config = dict(
    d_model=192,
    tie_embeddings='early',
    warmup_steps=0,
)
Each number is 128 + 24 x the weight over its row's rms, rounded and kept within 0 to 255. Layers, rows and columns count from 0. Numbers have three digits each. The size before them is the row's rms in percent of the matrix's.

# q: layer 2 attention query, 192x192, rms 0.421, rows 50-85, columns 128-191
# k: layer 2 attention key, 192x192, rms 0.428, rows 50-85, columns 128-191
# v: layer 2 attention value, 192x192, rms 0.436, rows 0-63, columns 128-191
# o: layer 2 attention output (transposed), 192x192, rms 0.414, rows 0-63, columns 128-191
q50 105:136127115147134157135110134148139129096156149144117167120118118131103118119162132147142117151091087161126151108111136135145156138164172162136069111102133134154142185123156153141117163117194074
k50 112:123119135111130135138135132099145114083090079130145110136141154118115141103095148186112119115117111133102136130149148146114127084136124133123119159161174143136116110138138149112180161119130137
q51 099:110138121132144129108136115126152191147129142111104150142115149106121140158126124103143143111132110137105119138102139137114168124113123179159122157079114132153153077132107111108118143138147114
k51 101:134135112085118145141121130133100124116160116141099104132121141143096131143151136119123088135157139177123143138155111127086118153128151130095135152159140092154117143176139144133111168101155158
q52 103:152094119122109132127121158128094148162160097125133135123180146139122094121157106128131137132138146150110100137083126153164178120122137134141139101112152110148146110134125103141143099135132115
k52 110:130149135135147087133150087129129108113136141090131105140094142134134100136111160135124150142179112134131157133156153132135096133149164130100124189155100141166150024136122112133120151142081131
q53 118:134105101076181138169109111159141091154100117117088175175129141161117141093123118096120109122160142138140132136089150125127133137144118140135097138148138140149135095114114147155124106162096147
k53 100:135115127102138137143132135129145160136149112118151103110119137121125148159121139136127106168168067115123157152108108121079114157092181165103104153093147154158138092175160107124143173131136082
q54 110:157181089133130137117093152143108128126152115080141144093088182127154131107137107176142113096112084137125132143106150118144074126128152128114113115136121131113130116165135120105113140106142161
k54 102:153150162148153148107102119133136133116147144144120118090103110165132131102113095112124113153135134087156084068119100130093155098120163124163138152125138148132161151146105143175124067116149128
q55 103:137136137102145097118120124137111162104100112117119115106111109125097128117135130084132120136091112141151085146107157123106113141136172084097165164095117121055127124090148127116115105154090121
k55 106:090126135114122134125097143117090124143152163140126121156126098111095167152105160130089155107129087127146138152130121129105117163097161147174147127146139160168135151092138119133123140120129080
q56 109:127087120138127099129116128139105139147123129136195129116093125118145159133166121130132146130138086092130144129113113101124148122122175156124168067115106125118132126135127135138108124142152109
k56 102:121109088135117126138164098137136182133122141112071152124130085100111121169097126093112118081139149103176118179171119151112135106049147144110106138111164115115144133167135141100134113165150142
q57 103:109100134121131132130137159130089181124155142149117125130111122133144123160143155138175125072078111135130138187086130097126155112137138135146093111088105098105108145122171117136098125082140087
k57 096:116135119101111128155118100103098161129129144099114105159128126176109076159124157133093133087084127156148159097134143159137136106135149180116145106164137102135125136111164123153121152082163142
q58 109:129123103103150067113101119144123162124110158147115108151109151104150142143125128125150128140160111149138123142188172148100117106143096122121146168133134076137159110120140113150136169100110136
k58 101:153139136134136123161153115109141106145112137108136147130179113123120118149141125169087152126163120129123106121139114163118113163111131142155118097117146097088156094146099165130094119144156111
q59 100:106100078101124123096189125098112114183108099136103095153139132123118151138095112156170112119146096101103136106117111161126121096140144128119111140080102131139111135141120135150117117131138128
k59 102:138050158123101125098101151153085117121131086193121154163103139150174119130136074118105097164106132119141138150165122111121107120115127141130122149136152125138104119084109138111144186118098141
q60 104:121121140137139082119134119122165113126122118128211123124128146106158146114143172104180117155130123113094099136099122136155146163158183118134124157112104119117146136087126159133133133144104122
k60 101:160131132128111167112111138142130127129092162135069162121146152149124130089123090111154134053102108105150127143118127123114146138111121120151139131136155154143135097149167136084107214157122154
q61 101:119109183135145092164114119119121145115142084111073103138140162111082101135105191141167123099147182117102186155107157082116122102112112124140136069143194134137119140153094099118147089119122134
k61 101:091129131124101135126124095152142139098154106109179104131106148113079131069136115106102149147104104165125105084140081088113108142116153120133137149135146113078123145144169158147113148102125096
q62 106:139122105096157123153132101160124113104096110123138111206132098128119126125123154132113121123131158134144143095131119116123103154136152116130126175100108137150166098124136123142152143139195111
k62 104:123147160140130091148118087102091131142153140118159091130146114117126102117128121123121098147124135156129095121116108103069116165111107161140149094154110142128125155159136122143130174116147120
q63 106:124062138171132087105134100128096142097167140126132111107068133145107083110107174153146147139140115147108095129140116124141106126115153167141145140086127118115117152116116097145160132118148118
k63 090:081108108130161154134139150090151136108110108117108143148139089121137127136128141138118109142136091142155137125080104159164114093086145147118120118158137150121142088131133138146170133127133124
v0 096:123107099155127148170112123110134131115183108168100174085135101090144141121140123117125121146152112134149132144154123115141111091154106109101106144143123109093092114131137147127155148111136146
o0 108:110117157139104142117143149166123142120139126129129131124122169141121134097135153149108100099135102123115181161143140126169150144141152089166099158181116146096115139149100156093138097128150105
v1 103:117080149159107126108083112102129124117188117106144141181092158134096116136130144105123148129128152128136145099114134127137086128135120084127104150194119129103125113144129141138148116133141085
o1 098:150127138118157154147175127153129146121133165089127122121115107126157114161156113147115114123131072082099167128112107130164122118140160136182098125095165110149131123123159094144115132121167141
v2 085:125112154172188140164101107114103133149141149147154164120120147123172150105163120114127160161093104096122112158141164150152180171142129153120134092159058145151134125128142121143128101142146136
o2 087:138082090130115103112181157109168106122139149079161130110108102155142104146103129178118176117164109126120143118150139124123154110128128129098131126123132182116106151109121127127099112139147135
v3 105:155083112090079115106126102094134126066178129112126130127116114139142116162110129119131119137119122136145109129129142125186101099142144182185093162114120156138087148138148131161109143118152113
o3 091:118131154139121120136121111141127080121145117112118131167121131141140144130135141139144126119129119075115139089143083124147115142165123117188120113119104126143109127167088160145131123146160128
v4 089:101131107134098147119148112133127101160108120125142166123117127130145120144147143137097106128108129153106104149137102118123093103086113124158151131110086161163168132160146148143123090146197134
o4 095:198142196108123151127176106122143120110112150137095133103120141130113122170164092134097149083188162074171089145138158121109148144143141128125114076159168123123137112126122127133116109147124147
v5 101:131137124047153093099143122112101109090172121139134136131141125120149152135107133121138107125111129127130137091175106147096116108163158109105165153131121093107144127152125129115110157088118114
o5 098:127137171090117138188116109180166129126124076135118118105170169166129111105128143171141078122084118130120137163099086137131132196114118085120148148106107084107134119130132142123150153138090142
v6 091:155130112102112112115112123130125141121173145122157123105123129117147105101134158133124120085137143144106143126100124107130157182087119121123089115125151105144137110205158094158131109134137075
o6 103:121153160126148155129149098124137144092140091167092093122132147090136110165122136072149112134107129126146105147114112137127087136098115090117124105136132116139144125136163119069125111111112130
v7 094:126171148136172120150095142140181130151095180098173105156151178110119134124146129122097107115115125155100123134134091134094082089158169136167122134128164150137136159136090140129124132138083148
o7 091:117148070147121152091126134100102168107123119143100117118110134147132180109125120141121116138171107113158106138105171133129134139117052148122136181119144106144111134089140118162098145089099147
v8 081:154124126124130139122121141167147159157119151079119122121113121120107128099130132095133136141102104121135130136087096162102143098088132116134178102116110126121141130098116115102108141110074111
o8 087:120184131133123141100133057130128121109171111085141114137194107128134147155135130162111152157152145108117152131151153094136097137100142100119136159178130114130091158100123102157122160107132144
v9 094:153136143177152158098074134152164106111109123130121092176100156159136135187123146118185140131139125108096112109162106121113132146105141141154138088129132180152143132084123135146113076117130142
o9 101:134121088157087091146113140127112113132115136190150187148129140134145118154194115117133145093194138120120101106099128112101121106119093194137118109123152129141174143134143138164108153118115171
v10 106:150162151119104100144172114158157113101125153144145182088144075151116134158111115137137170143139143116100124147171163119145142146116144133139139081119118081154143127129118156085106111178144121
o10 094:142100150149132125132143104133134106160152127112135142128131128112174115105133128185096157097140144121167113154148134156095157114135111166142135092128066125103138115121104139141118120145146121
v11 085:152130123125140121077156107158175094140143134113120153077120148153134128224144156129100129129125146200143091100117119103117087143144111114122162087108084108146091119111145121087112123116150116
o11 084:122124155141087136155111116116098155169151150149105131137128127100118108102195104116091116119137154128157117134128117123144142110123168118141122102099126153100122135126167102167142136149173146
v12 110:081148156086111107137166120129127137124097138159118184095111108117137128147142136122127121074153123124140136133124138128159136164150150114138117168088117148143137115131094089124106130094166134
o12 082:148164126134115127133139141104136111156097156134100126114115120088159140101175141127108125123147109161151116110145130139108129149123144109153119122151049139112116126142130124129139142102113115
v13 094:094109146115141143119125109126104127151141140149132084131101147155120141168120129108136112111132158128113124106149111096122150153094133111133112128106156137121156139103156119140140109099134118
o13 094:107156119075139142135133142131132129134146082167146164134155123114158124100150130139122101108119124205128137116096115149125073086118104184103091096132094158107157144142114126134104145131134134
v14 102:120129136095104075129115122107110142137142151137147111133115121143120118063154134121135134105129141148141142116160148129128120076144139104138141165105103120126167139142097148157120125085092103
o14 100:131159107168107114130085104160139094142096139103125123108142128107149155080156111204114097115125183112119092117137115139147097105131136108127085137143119114127095144137154122144085107156120150
v15 099:156159133128124087160128151124129129116123149124111139132110145169156108085116139147085135100130138136133082153205125140128102129120138106138142135111175124127131142117143101170109141148137113
o15 102:147124141141149144114139113123148143126145118140126123149176170142112119097143145128124115111118135104122084122145098139126121080083122111164152103093113089146145123126128109142135121121118137
v16 091:110150178135146120158165142166075114095123159109123191111116114139151113120095124131097157091097138120104111137117128141141130112100095160116138132086107120163074115104140118127126127100101158
o16 098:182103144133124137109144068125157107108106121156138123112129094129137106142121112104148167153128115130138097132104147171122133121104138135144159085143138149146140121127160115145144151131148102
v17 098:114142110150117143125148146115133154144090130123108110161101109127191121140143146114132090066111120125120120155115174157116180095090149054128096133127180181128133111075169086133125131123137118
o17 101:128124125146110113153134124120126120143134107130134133152146097105079152113119146056170107123122107175147120091111117137102118135128204121142145123163119134153149096166150110137127136159137131
v18 096:160144133171109135090124094119096087178117150104146179079124134145161134140114124108129104134116120171109137167133142129138128167163116146131067133127131143126124154126127127122106137126073122
o18 092:112152115110092146159131154114108121108169154094135095111137152137130114131113108149104097132117125117117112147163110112116138116152105109094123157103128110147108118095121174165147108102141171
v19 098:127080081112125133162138128147120115120107141092124113184149142147129130121128138134128131105118127134120120162150112172117126104108098133129148119062095108150108128148120157097113120131150147
o19 103:142145159172158144081123098180091140134092124106143131132101093110130108131127102098130113116144153078133138133164155131158120132138121139114158078132130138144095113160131120147115130125140132
v20 088:137121123123120103137110167152089131170155123101104182149113116142124134116124132128162153134105148096128107125140136136119154121137159126121095112145145125130110108114107129124138146178112136
o20 095:150136117107144136152151108147142130092130126140127088137110159177129138112130140137110134108121128125124096115113160118141133119105140189131090129131119134142175134124134140137123131095133164
v21 096:114144136124146160157152142168148116099180120133116117111144095123153138099122104112106165144121110147160115194158140129169106097138132101144139128066162067157136139129141121114105114156135135
o21 095:145128100093110083128100084153136089160127125124136187111129184152098109118128152152097146122161142132112102128136161167095142146114154151119130100124133106084096144116102143116162096120118145
v22 103:116134114120132119128160099128142135151116143113129135069172129123124143100156107139111149139120105099135111096147119108137155052128104113106119198086096081085168115125161119109101133130098148
o22 096:128134147131107167169148094124119153155123121110117113100174151116090163134140182137113088138136067144154151132119146145090109151134111109090148151131162124107163166142137099117121108101121114
v23 093:133127143110183116167148128105078147141135106132129123117101125093106124141139151143144141126094157182096118137149157143128141137134132076141128130136166105143110109183148127106095135121151095
o23 100:107146148110147097110167150141143095108120155120100105126067113150123098134175098140106124130098113104143127121109133164150141106117168137176164106138129129116143168118118118115080141172173119
v24 088:094144146126103099139146120123104133141099110141131160120103134145154096133103184100144141137115145134129132101123117118124130155138142190104156131096051106167132120135092141175133141086084149
o24 097:137128129146116154163115121176131127106098127146152083131129129115137127168138111109135116185123142112096108117099126104109132136099092132146145159134140179102130107152165136113107157159164143
v25 091:140112115134119104149086129162151171100145141099115127144112121157143134134137100126149133176130103134128103161159143159146146107204112106133145128154112152126086104143100149120094124137121114
o25 100:102101094175105099106122172132133140078195142090149123160143117159113129101132097108118135107086149070147190148136124143155125143124120126101146119130107118112105137101127093147134143135119151
v26 086:148090137179100128112108127138135137121107136155136121113182144099120139166115109121154132101154139100130117145068127095147120136140133149132098096163078169158138162138170159108130135131129108
o26 098:120140116154145137113148110130089117150166109162146145152091114093065151133120112139093091099152118146169110158164141127100146120157117149125109131119142098157122104139136101121138130144141115
v27 087:115120160113120139132177142103125068125142144133114125092108163107132096169148145132110133146130133109106125142132097130156105114150116114150102122114111147143095117166189139112114106113144125
o27 092:136142127149119121089163119144121138113176103153116145120120132107098098128159128096123120082140157134135137124132103137117125131149175127108106079122124110083123139156129162149121138171142142
v28 091:131120086080114128133153135121135106074128128145168122077114132162089136142166122093155118134122158172106141080146146109104153118086131109113132117137135140104071118137154129107139126160093157
o28 093:110132132155137128136110143189163131112162157153087112129126128117152115103119134131147087127124120140102137158155144151133121139121139118137125077089151147126116115071120131163077138123147128
v29 105:178116110104119115123106130129156125105120117130119116096136132119107129081118113120112080191136123112148134161118103094128067136149157125110144102085100127112119118178173147153137131121114126
o29 104:129187133100138130133127114073083132158155101117140121138158153125125140138099131170112128117086094126121155161177109107130134111121126129147101132110093115081106122118117132133135073153115128
v30 097:113112144109150127142125126117150159155125116127165143123133088107158135132128122080115095140125132149108114132165133161085151151163100141104137120103101174103138123152176137068161170137148087
o30 093:113118117085122113128153126133132134123125120132126108107117153103123135134071094109150101134117115149173133187107172109168147086134127130096114152134093110097149123103126162102138090120133128
v31 095:111133117083138137129115180150154136122119150127098117120143133127136113122134133100151109117154117193139154105103131115157132115082112110171061138162186100127124141111104121112158219103091169
o31 098:122143119135125134112059115116120097165107125149122118087143136121134141140103061128129110155159130136121137153116100149124094126146084136093110120140127103151127133093133117114099162157117118
v32 091:148154136142149103143159148140179123106115148138114134176109116158141151140104109104110143136154128117123141168131149112141161104135147157159139171111159115124066122128123124121128110136118124
o32 100:101108110103118121159137128163114070143147140125152116094130143144120123131133154122175108099144096122157090179162136170155154126182119146097124094144115131116162118132126130131156115141146125
v33 088:103099129120108127113114110154068168098136112110094124122133111103165118156119124159131139107129131103157092134111103126147128135125106215086187153167135105146149120157145129083129143142073122
o33 096:167092146125139134129089160148129116111168081133121111114141124127110126130156121126146152129132156099118117114094145130153100155079132132150102102164176164134087140151159138117138149167181121
v34 084:129116115088114093163089138133148171152114095163086146119112173129140117130146130103175120121130147082133154123116134085123140096120130164131117123151153125141127114157114125184105111179114145
o34 089:146084099128207159120093124110128149116073114129146110132133154112097179106127114129138086109124179117122117152095135130115104128130085112138138113144122153128124171127090130098138165129154137
v35 091:176113134177130165097139136125129136116166141111135111106126120108122148167157116109147167065139129099103135130128132109151066202099132122122073101146154104149120109117171118113128099149132126
o35 104:081098127120133129101126108129098125133140092141142162127117115095142099155143126096117149111149109125168128098152129130153125088159141155144125079130136163157120150104137164093138113178136146
v36 086:115095116115163091089105116161146109132122124142147127154092151126137106110098107114164157165148106137129110140139151128129123111147108134116137083124117115081118131121148072160069115111122111
o36 086:104177100141118144154134123110118086150154147162132117116140154158149122111128119112126117149094117129120149152114082082117077116152157131178158122125121139135156144116106161130162129104120179
v37 086:113110095126128181129089135107088139109127138115093133153127114159134115118114130143147095115132157095120140078099120095133120107131138145143056119140135191141071120102102145161164174135131130
o37 091:167135099127181133156159184135113107082118119136146135143138104101134148154125117145134130110175155130157105097138134125115080135174116136191088137134119108180149097164131122105105095152142158
v38 082:144150098163111101140096150096140116147148162126167124118105114134088142105155116104131098166142159114112153125142139121132198119107143139140164087108143115178124112135132136112115169117084154
o38 083:127073117137136152122109106127137137135099134119111110114139157096113111125114152110161098124143131172056127137097178119138153137142139107124119132147121099114088142115137114189155098139093115
v39 086:133119108121124119158153090134063156156108155103136149095149077181112147087109143163145120164097133110168107153162096155100130155130140126120113157093101110117114109158122132072150133089153144
o39 101:134161151116151172142135122136167103104140086095116144093139109123143093088075162135133154131127140124116126164103157156148126123083141125132138102127119144104115130124143175144124157154085127
v40 100:112108116145102153118092117157144105106139143105105074105135133113146134178141122124151155139127116061138121181105117129127134144097123087123118132160135179102106129115147127140166106115167134
o40 086:068136113113140105078190138146135182168176112179142142121103100115125146113098146109110133125160143152138148143146107159089117089145099154155121137111127091172131122124111102143134121137122148
v41 093:079121146146173121115092099148105104133113136083119121143169138061159129157136115188125135102129106110130148130103113168166147115177115128124112103127176116172113102180110097141138150112150128
o41 089:155164103121102122100162133095118130097124129141105178123117093173145135089119116130114162117144154112147155077150093134143152162164127113182149135135087155102108117122123156107124112122116126
v42 090:143121121129150104154170145092106120163121104143133100148095166134079141100107118107116107131131104154121137119095118174110143106126133085164154115164081162137084113102142149112131122156085104
o42 098:142143146138123112136156135138111104119102133093111155141104127184143110172139121118188130122102138106085148146104135147168126102167119145104077100118134098146127122137125128169116140141085144
v43 101:120170127168120130143156107140097147138116126130166167116150102115140140125132147123082086116108148115140131128126094113107090121142120174095154111136107133095166128151144107111132119086117154
o43 094:145147142090105178141120119122169138114130147140097111128090088129120122147138108187151139124156114126132138147153133079135139158120132115134115118160130143106128119143122183158103100158179110
v44 092:103133142133137121140143136102138162139099125148098123122104106153094143109112087099163137139126118125142093147188129140172122108137109079136153131147131076072133116116098130169124128099101113
o44 079:133134103086153123177124140138128109145121163101116159101139177148176125105097127130136094128127116153093135175123132163125131090096134164104125121145101125140124141109087128144156121148095152
v45 088:116140114079125139135147097129062101134128120147121147058138134130136138169167111124119135134123123128112114138106132109107157162130096108132104152080104151066150132151120087119130132129098089
o45 087:111101145103098114136171126141117123165146108109122098124154101116140106111139176141122102125113124187164125127114164105150121124123132131116143136100137071092110132113142154103117140141144106
v46 095:111113131133135148131159103138128125104105115124150163128136083159097101132140127119056106135136127150143142119125133130123084105111123144135145106129136145163119150090129114133108109136144115
o46 100:128113149102115115119183122093141166101143185129140139113107121116132095146143129103096156111117106099094074126152155164145144136131128132119143118144133153180114118172119142155131115137158117
v47 097:088147100131122132144160105107159105180124134174169103133138170114121093161105124144111131152110130166128119101117123082129144107094142177153130090112160137210142170100117169121122148136135114
o47 094:136119139132162125123082115103113135117123154156135112115132147138108163162176111118122091142132132155092086108136144087155125087119109138139115073088124115080150088145177113169132146115122120
v48 096:107108154156142130164086136144149138143127129169150130147154162096117138130154145133149152134143119159131106091097122102121120140111109128127104122116128110129157111130177089134120137083163146
o48 102:112153136118120142096123149095072128140123109172170097136116100099125133097177185139169075143143105142129170130098105111114129140141117144112142109137137144102158116121155093110126121134082097
v49 091:074123135111101132110082095131131162092118136115136143144134133094100130146112096098152120098118093106108104139132154119109134142151146155111129142139133172148101109189154125162137140140139129
o49 103:115146126135167160151136186100152128139148129100187127174091138125129174142139154099132095100113153131173197178111142123130135163110079178129121133128082087114174126134144158106131134118141100
v50 088:100118134122150140154137108159121112099099138153084130143131168082164125113131159110085117089118095068133149070069120143115123139106135145098132118129099089121109152094133191129134093100111122
o50 086:152159135101089135129146112134133145178120087142184125159114094109109125139105121121185108169142161157137126127124119107123127149152122122123154158133128142153140101181105112113125156126127115
v51 088:103133117124169115123130108099104086133102115137119151117100132152127131167143103124127084187125171128115076129086141163172134174155110094140167159141145166132127151159110113118072122121177095
o51 089:149125128098125120143151123090143094091139165133127130093120148135115151105148155109152128125082081166113156132146117107130132136089166130103130138092113148098105146121105146114134109147137134
v52 090:171107154154181116138173113127114142145118140173145117144108135121155120122137123091170133093124089060155102144130118131103124148122121141153157110123111113125126124149156134094126106122117103
o52 089:134096114119101126139155137141131161119108105126117129146111158143091133168147096175080128108099155124114140127103115156117119107135152229133160092088134120132112122174100130140127121174142126
v53 117:133105144125132116121092141164178105122135164142112121144137112148180144113146151127166114147131133142130168147165130087159142150140104145145142141102134133120102109113150130135119156109147132
o53 079:083101123173135128093124144132137118115143158165121100121142126127173142124136135131110097110177152115096144097118058124093140153118097117126130105143131118158113105132114058125144127129130110
v54 100:157154145137148103128181149140114118124114169140107129056147085097119158130123136114102145112134133168136128150132113126106132180121131094149162094172143147118139138099187122126109173133099113
o54 092:132147126135099153107119122114132088151146132159097098137122110111130145151144092151112159094125174151121156152107112158127158119132099147118134126130134162167136117117151098153120127121085114
v55 097:078135151118104144133102155161122176046146116132110167154133117129136108125139104102147102159145121066122127150070136096134123161096131159116142116128153108117114096139149155116122119094124129
o55 103:141109151092146141118103119103121136181158123166166101132146148133154125158101112095120158122114142134159185130119138137103117142114113168115089095149098146140115158151100139129151157164110124
v56 098:100076136126120122119108137153153149106182119116168115144123119125136140088112121119117166145119098116142153176142122134107136160119137140113099098122132104138199144090156123110114138104104168
o56 107:118156104095134110114110109102106144144105120110168124110124126146162090092148141167090111151127128162169130113111124071121120126137121121111125154177116078124144094155101106145180151110116105
v57 111:183093128194094170154099116108090087117193099129108172126106134126141129173113133122129127121100140129126115163127134157131109167102133101135144145091155182165103152132143150105136150122131130
o57 111:135099131138139152115166139117154162089144110147156137119115136152075086108135143091122143108118145152139144105134113146183142116100139117142088088111129127187139132177125151130155110142149102
v58 101:141095131110135108116111116140144115113147142137133104112138140121108135113120101162139114126121120092124177153116116146119104137159102168077138109129148051105108118166119169156168147112130160
o58 106:115113186170127160143107138123144159153168161070133108132086114159169110144121103117107142133088150123122175117108138110147106171129163109142127139135155147110098160081137117127119142121146104
v59 094:165147134124122160097150141146146100144171126127101127092097067168136143133111102158139106158147124157144122137125124135136152116119120041120109099135131111125110115122081114183163115156134124
o59 104:101098149153136109131124158119132142128121127132097173082167174092144081169096150106099186135125132140117153129137139149166163117127114119147148117143134110105085146138139184077135107158160116
v60 095:155123132066145127159111141146115136143056135108117111137116119107135115204154146129108123136106129140135135150114129137097157093160117154143103133139073134154135144177141146125133160111141144
o60 106:094128096161120103108112110094130114127137126141108108151131104119123106136165137130116127137194113099130104103103154108144127135117109112117172141124131144108121119132138115099118133124171111
v61 093:119127122116156156139170104120127083089144157130132159105143134103112123174158153120132126129135149141141103167119093087176118082091126174151113161102139148126099110138141134155136126101135167
o61 097:121126128146152132132124149134112122135108136146131095131134177093162171126125144124145140120184091137125080135154165148103146131174111087103131079097120123142082164126142162124125106120127099
v62 096:094143104170098152124151126126124078137128098101115156137133105133141114159157139104102131145143165125121097125130162133110095156133127097174125150120110149186174140133083156086104125151145113
o62 096:164102141145124138100132134082123128131105145127109132120092086113078158152178145131096127127138103133162173129132090145140159110110126120138106106123129123149142115171157130129119090130169151
v63 097:137109155139104123150064143142179131143171097129153124127093134116141114122132121116139124103141155142129151092190112167172116102144145175121123114141115146100145153125091166127119141150161103
o63 105:109106120126127116103119148144164127090134170111153143156077110140103144121145074148102083142119167068106139119078175153095110131144171128131114147116175163140095110147111089111113146100121133
q64 107:115117102125178124134110163120118109131119091115122112147113087144164161138094166151133135111152146110104140145119133132122103123171153106117126107142169125156140091179126102130167091135126099
k64 095:115141096147113162159159150131114117192160117124126128126110113146117135134100139109126095126095110094127158123126112137109135118126132143140111147131126079137095084136099124122134120112112150
q65 128:097080113115199156113124097152134121121140147138129119158157140126152161132109145142103119137155168119129138130108144103123149131174158121111159115145125117137130145166146127150124092142115091
k65 131:090121107123169150155100164121133178155163146168128121129109114128159189140123137157156099109136158100154121139131103177111091122147118076151136154145137120140134101105094096126153072146123125
q66 084:135092120110142126126146101114171116140102106106123114124121220090133142114110103104143134148130155106106128108116116159094110132108116124138127171172114113102118132102129130111098124094111109
k66 086:140117165089130104108132109104115105122112106121115108132183111135096106083107136152071137117104081141152106093110140089135149139085097135090140107132138138129141153124152125159121180126173128
q67 133:147157143147090135150156116147118125145124141110136122119105153139103092130123086102129138144104129128125140127142083155112118132105099124124120145119139111128116123081130163104101122108125162
k67 145:162124153129129134102124104126143074107115124109124152099159139100099097145127090078116115145162070172077089123138165110142162104102151136123116115131129122145120175129147166126105142134146122
q68 126:145129127128114138147126136123127131168085108094140109132123197130142116131123103104144113123152153131103126119144108164103118152097107115136137179142127121096118130082146146088103132108119155
k68 140:159113147112111134106124106115135117115098112104124151104173138107132077126103093087124117123124077170117069118151160111147148102090128163114103126135110128134141187132147157135107159127141146
q69 069:144160160116073148136165153135078159172135144132121102108145127119105109109149123154145139115122116127135111103119097121127098113110143134157118125104133106141113109109116174125134111113128138
k69 062:116160100123132146119102099147131147108103096116125133107117136078144146137112123140139115140171116115118086114144124147153154131105121150135123124153136144147153115123149088141132117111124113
q70 118:121131134127148115090111130131130129113139131137091155114137053144089147105111149154149159147115107141147113113116151090125161103161138137134115128139116150149149118159100092167150118163129108
k70 140:102121122153124123116131143140123171160176138126137128151088110151154171128130164166121139117113155105153154137118112134125110129153131098138139102125147137150122088118123102102154090105110118
q71 067:115126103156151138125107126155119137096136129099100168112150091146179132087148166129118136133136092108122102144107191082113148113146130127126145118160096136114145141123091111120154136156079088
k71 061:113119170124130124139166140103145128147162132129116148079124108150136141112153131120134143124105125154135114112104128127111172130176135144149118151136129131144137126145151147179121123132118179
q72 112:147123099157150136089132108102108111131157164123105164142157045142112165127111159146109165158134112129153109139114131086116132128188127123120126098159118147124156112154113119140162109132153096
k72 095:121158122150112115135126160113122181167151117154146120141124133135156173099168190158114156131114152111180148117129123121148109147154138113144143122164132130130124070129121137100121100110128107
q73 079:116136152083099114159148131118137119139135118112133100117128154105141108150114088120100119067170152146100112140105105119159128095110118108108159158111116129152090170117130128130133148096145105
k73 109:123130158112152120155148108111123108107127114095134137112155147124115091136101134131143106137121078140096096110138151124123131142084161177123120107107129098111156142167136146135090152151136170
q74 126:128131144104100111177140151116126109155096103125147081149091185120141109113097101138124090063115136134080126117137127173150122123085125138133152156115121093146079122102121151140102164121156106
k74 161:132124163100136117133125110097122081109108116090124140092188144117102087139109078095146109132141109158060087121118130126131128132115113140127108125127138124139128164152165175125086170120147113
q75 110:094109136124132122203135129111126120117094091144167101127125169165133115124093132120152109148120149130091123124142079126115121131111102145154139163140084082099144093119129140116089102128155162
k75 078:145097146139131125060107144175119206124144143117122132172116096125089183117158153132110133116120139151149131136131138111146121148146100147109118134111135161113133124098126121142135131160104123
q76 088:121153150087102096136140120132175131134133127160124156130115098138115139104166132086113135072117092111120179154123092121149094148092111099088110125089130139093146178090140132128132153152171145
k76 093:124104144107114100183118081182098106095152155102149118128133129114125123148109138155139118132132103171105120110119111144165129124145131127163143106124170126135090144125172116155139093162154136
q77 087:100115138126142194111132139145133167122118116100149184179121092115129124130141148131108140197083130116139156145108146104158122124122150117147123173126100151128187127118125142165158142154121166
k77 087:122147105103105123106146146158156090156149143148147129145125152147089118151071119142171132136163146102181129134143078138140118148117118151140096127116180127153120109124127096113129117128175127
q78 090:180138112179139148146134141154148111135151110139111107134112101154099186155076098103102153138162118132123180104092135138132083107137138106096136129129104111144111138169147144102100099139133132
k78 092:115106154113112114152102117201158113113117144106115097160094136090128135119130140107075091105120095137119107120106097165145125146093111059127165115139146119163148146100100144118093118119097119
q79 079:100154098040139141152177091160148144116133108156169175122089165161161148104139150109130139102158070142128131159137106163150123132111109144129081137105124081118115116148119141152130095107120134
k79 082:125130126156068115129141150135131113125118148090127140120153142110126167148113097163092124110124105075088134124114140106133090111132149159185145063078161143118152134134146080155092134166121121
q80 098:126098121153141163139155161134113138142116114119124147154132145121142110148126123122093091169084134114177154132123153158076142142163121144133145136123163109108150100145133155100117119149128127
k80 094:135145132112145140110138196164168130116105135160143137172130129166138142085101087136142121132119141128133098122126145137151113118091070143145110128110093085131123134155159126113142158107141128
q81 091:098128129114110190139179105159059127137139144143142105114099168102151164109100129118091176098169093167144156158079166138130112163142166161147080137135152112156149119127171153168113138110130127
k81 085:109116115093129126096085128081107154111113157155104131150116116126123142105143168133109105127111154127115098118104169112156133154114164132116144091130128075089113116150139153138143145153155136
q82 090:157134136148125164072162160110161105066123140137126122108111111130112115099107092070144121133104167126127123111098147131143134190110123113137128139128166157106131132169089104105125133127150084
k82 083:176147123127146111097112099158125079138115082133137104168144157126120122154136129135149134182090120127156139169119155114138122133101142084137123152150133149171130152139157133133146138113135131
q83 087:120154134105081103136166117136074116117169136130116096144119101115188149153140141153129164126143086153135161124109115118086151139094157130169168120172121120119114137162149105087115128135154131
k83 080:104130131174126154143185098125157117122123145152074130169119114121144117153077151130107110155114142123104114120116094162136076128161136091145094154163129081148130117087128111146120100128140134
q84 090:135135101088117095117138133129115163172135147147086145148132151094153125137176134157130111079125094145116145091148132145142155111094126100133124121113157122178123122133189122118139131159090088
k84 097:074127138137148104128155121104076096142129114117151155180150107139129117122114156166141144079134085104125105132127145139131106167123103134166116118092108148110116143137128104126111108093135094
q85 091:140152108103138143114126160128147118152092129107143130175163195155171136113117132184069093164088119109140128149137108109139116111136119135143120147096156156133091123175147130137150111111129106
k85 090:114099110126167104126077122093123138120164155117132139087145118147099159116172095153163142136128138118155152104156113120153102168118103155180104075106136112118127111146125115145140117147109155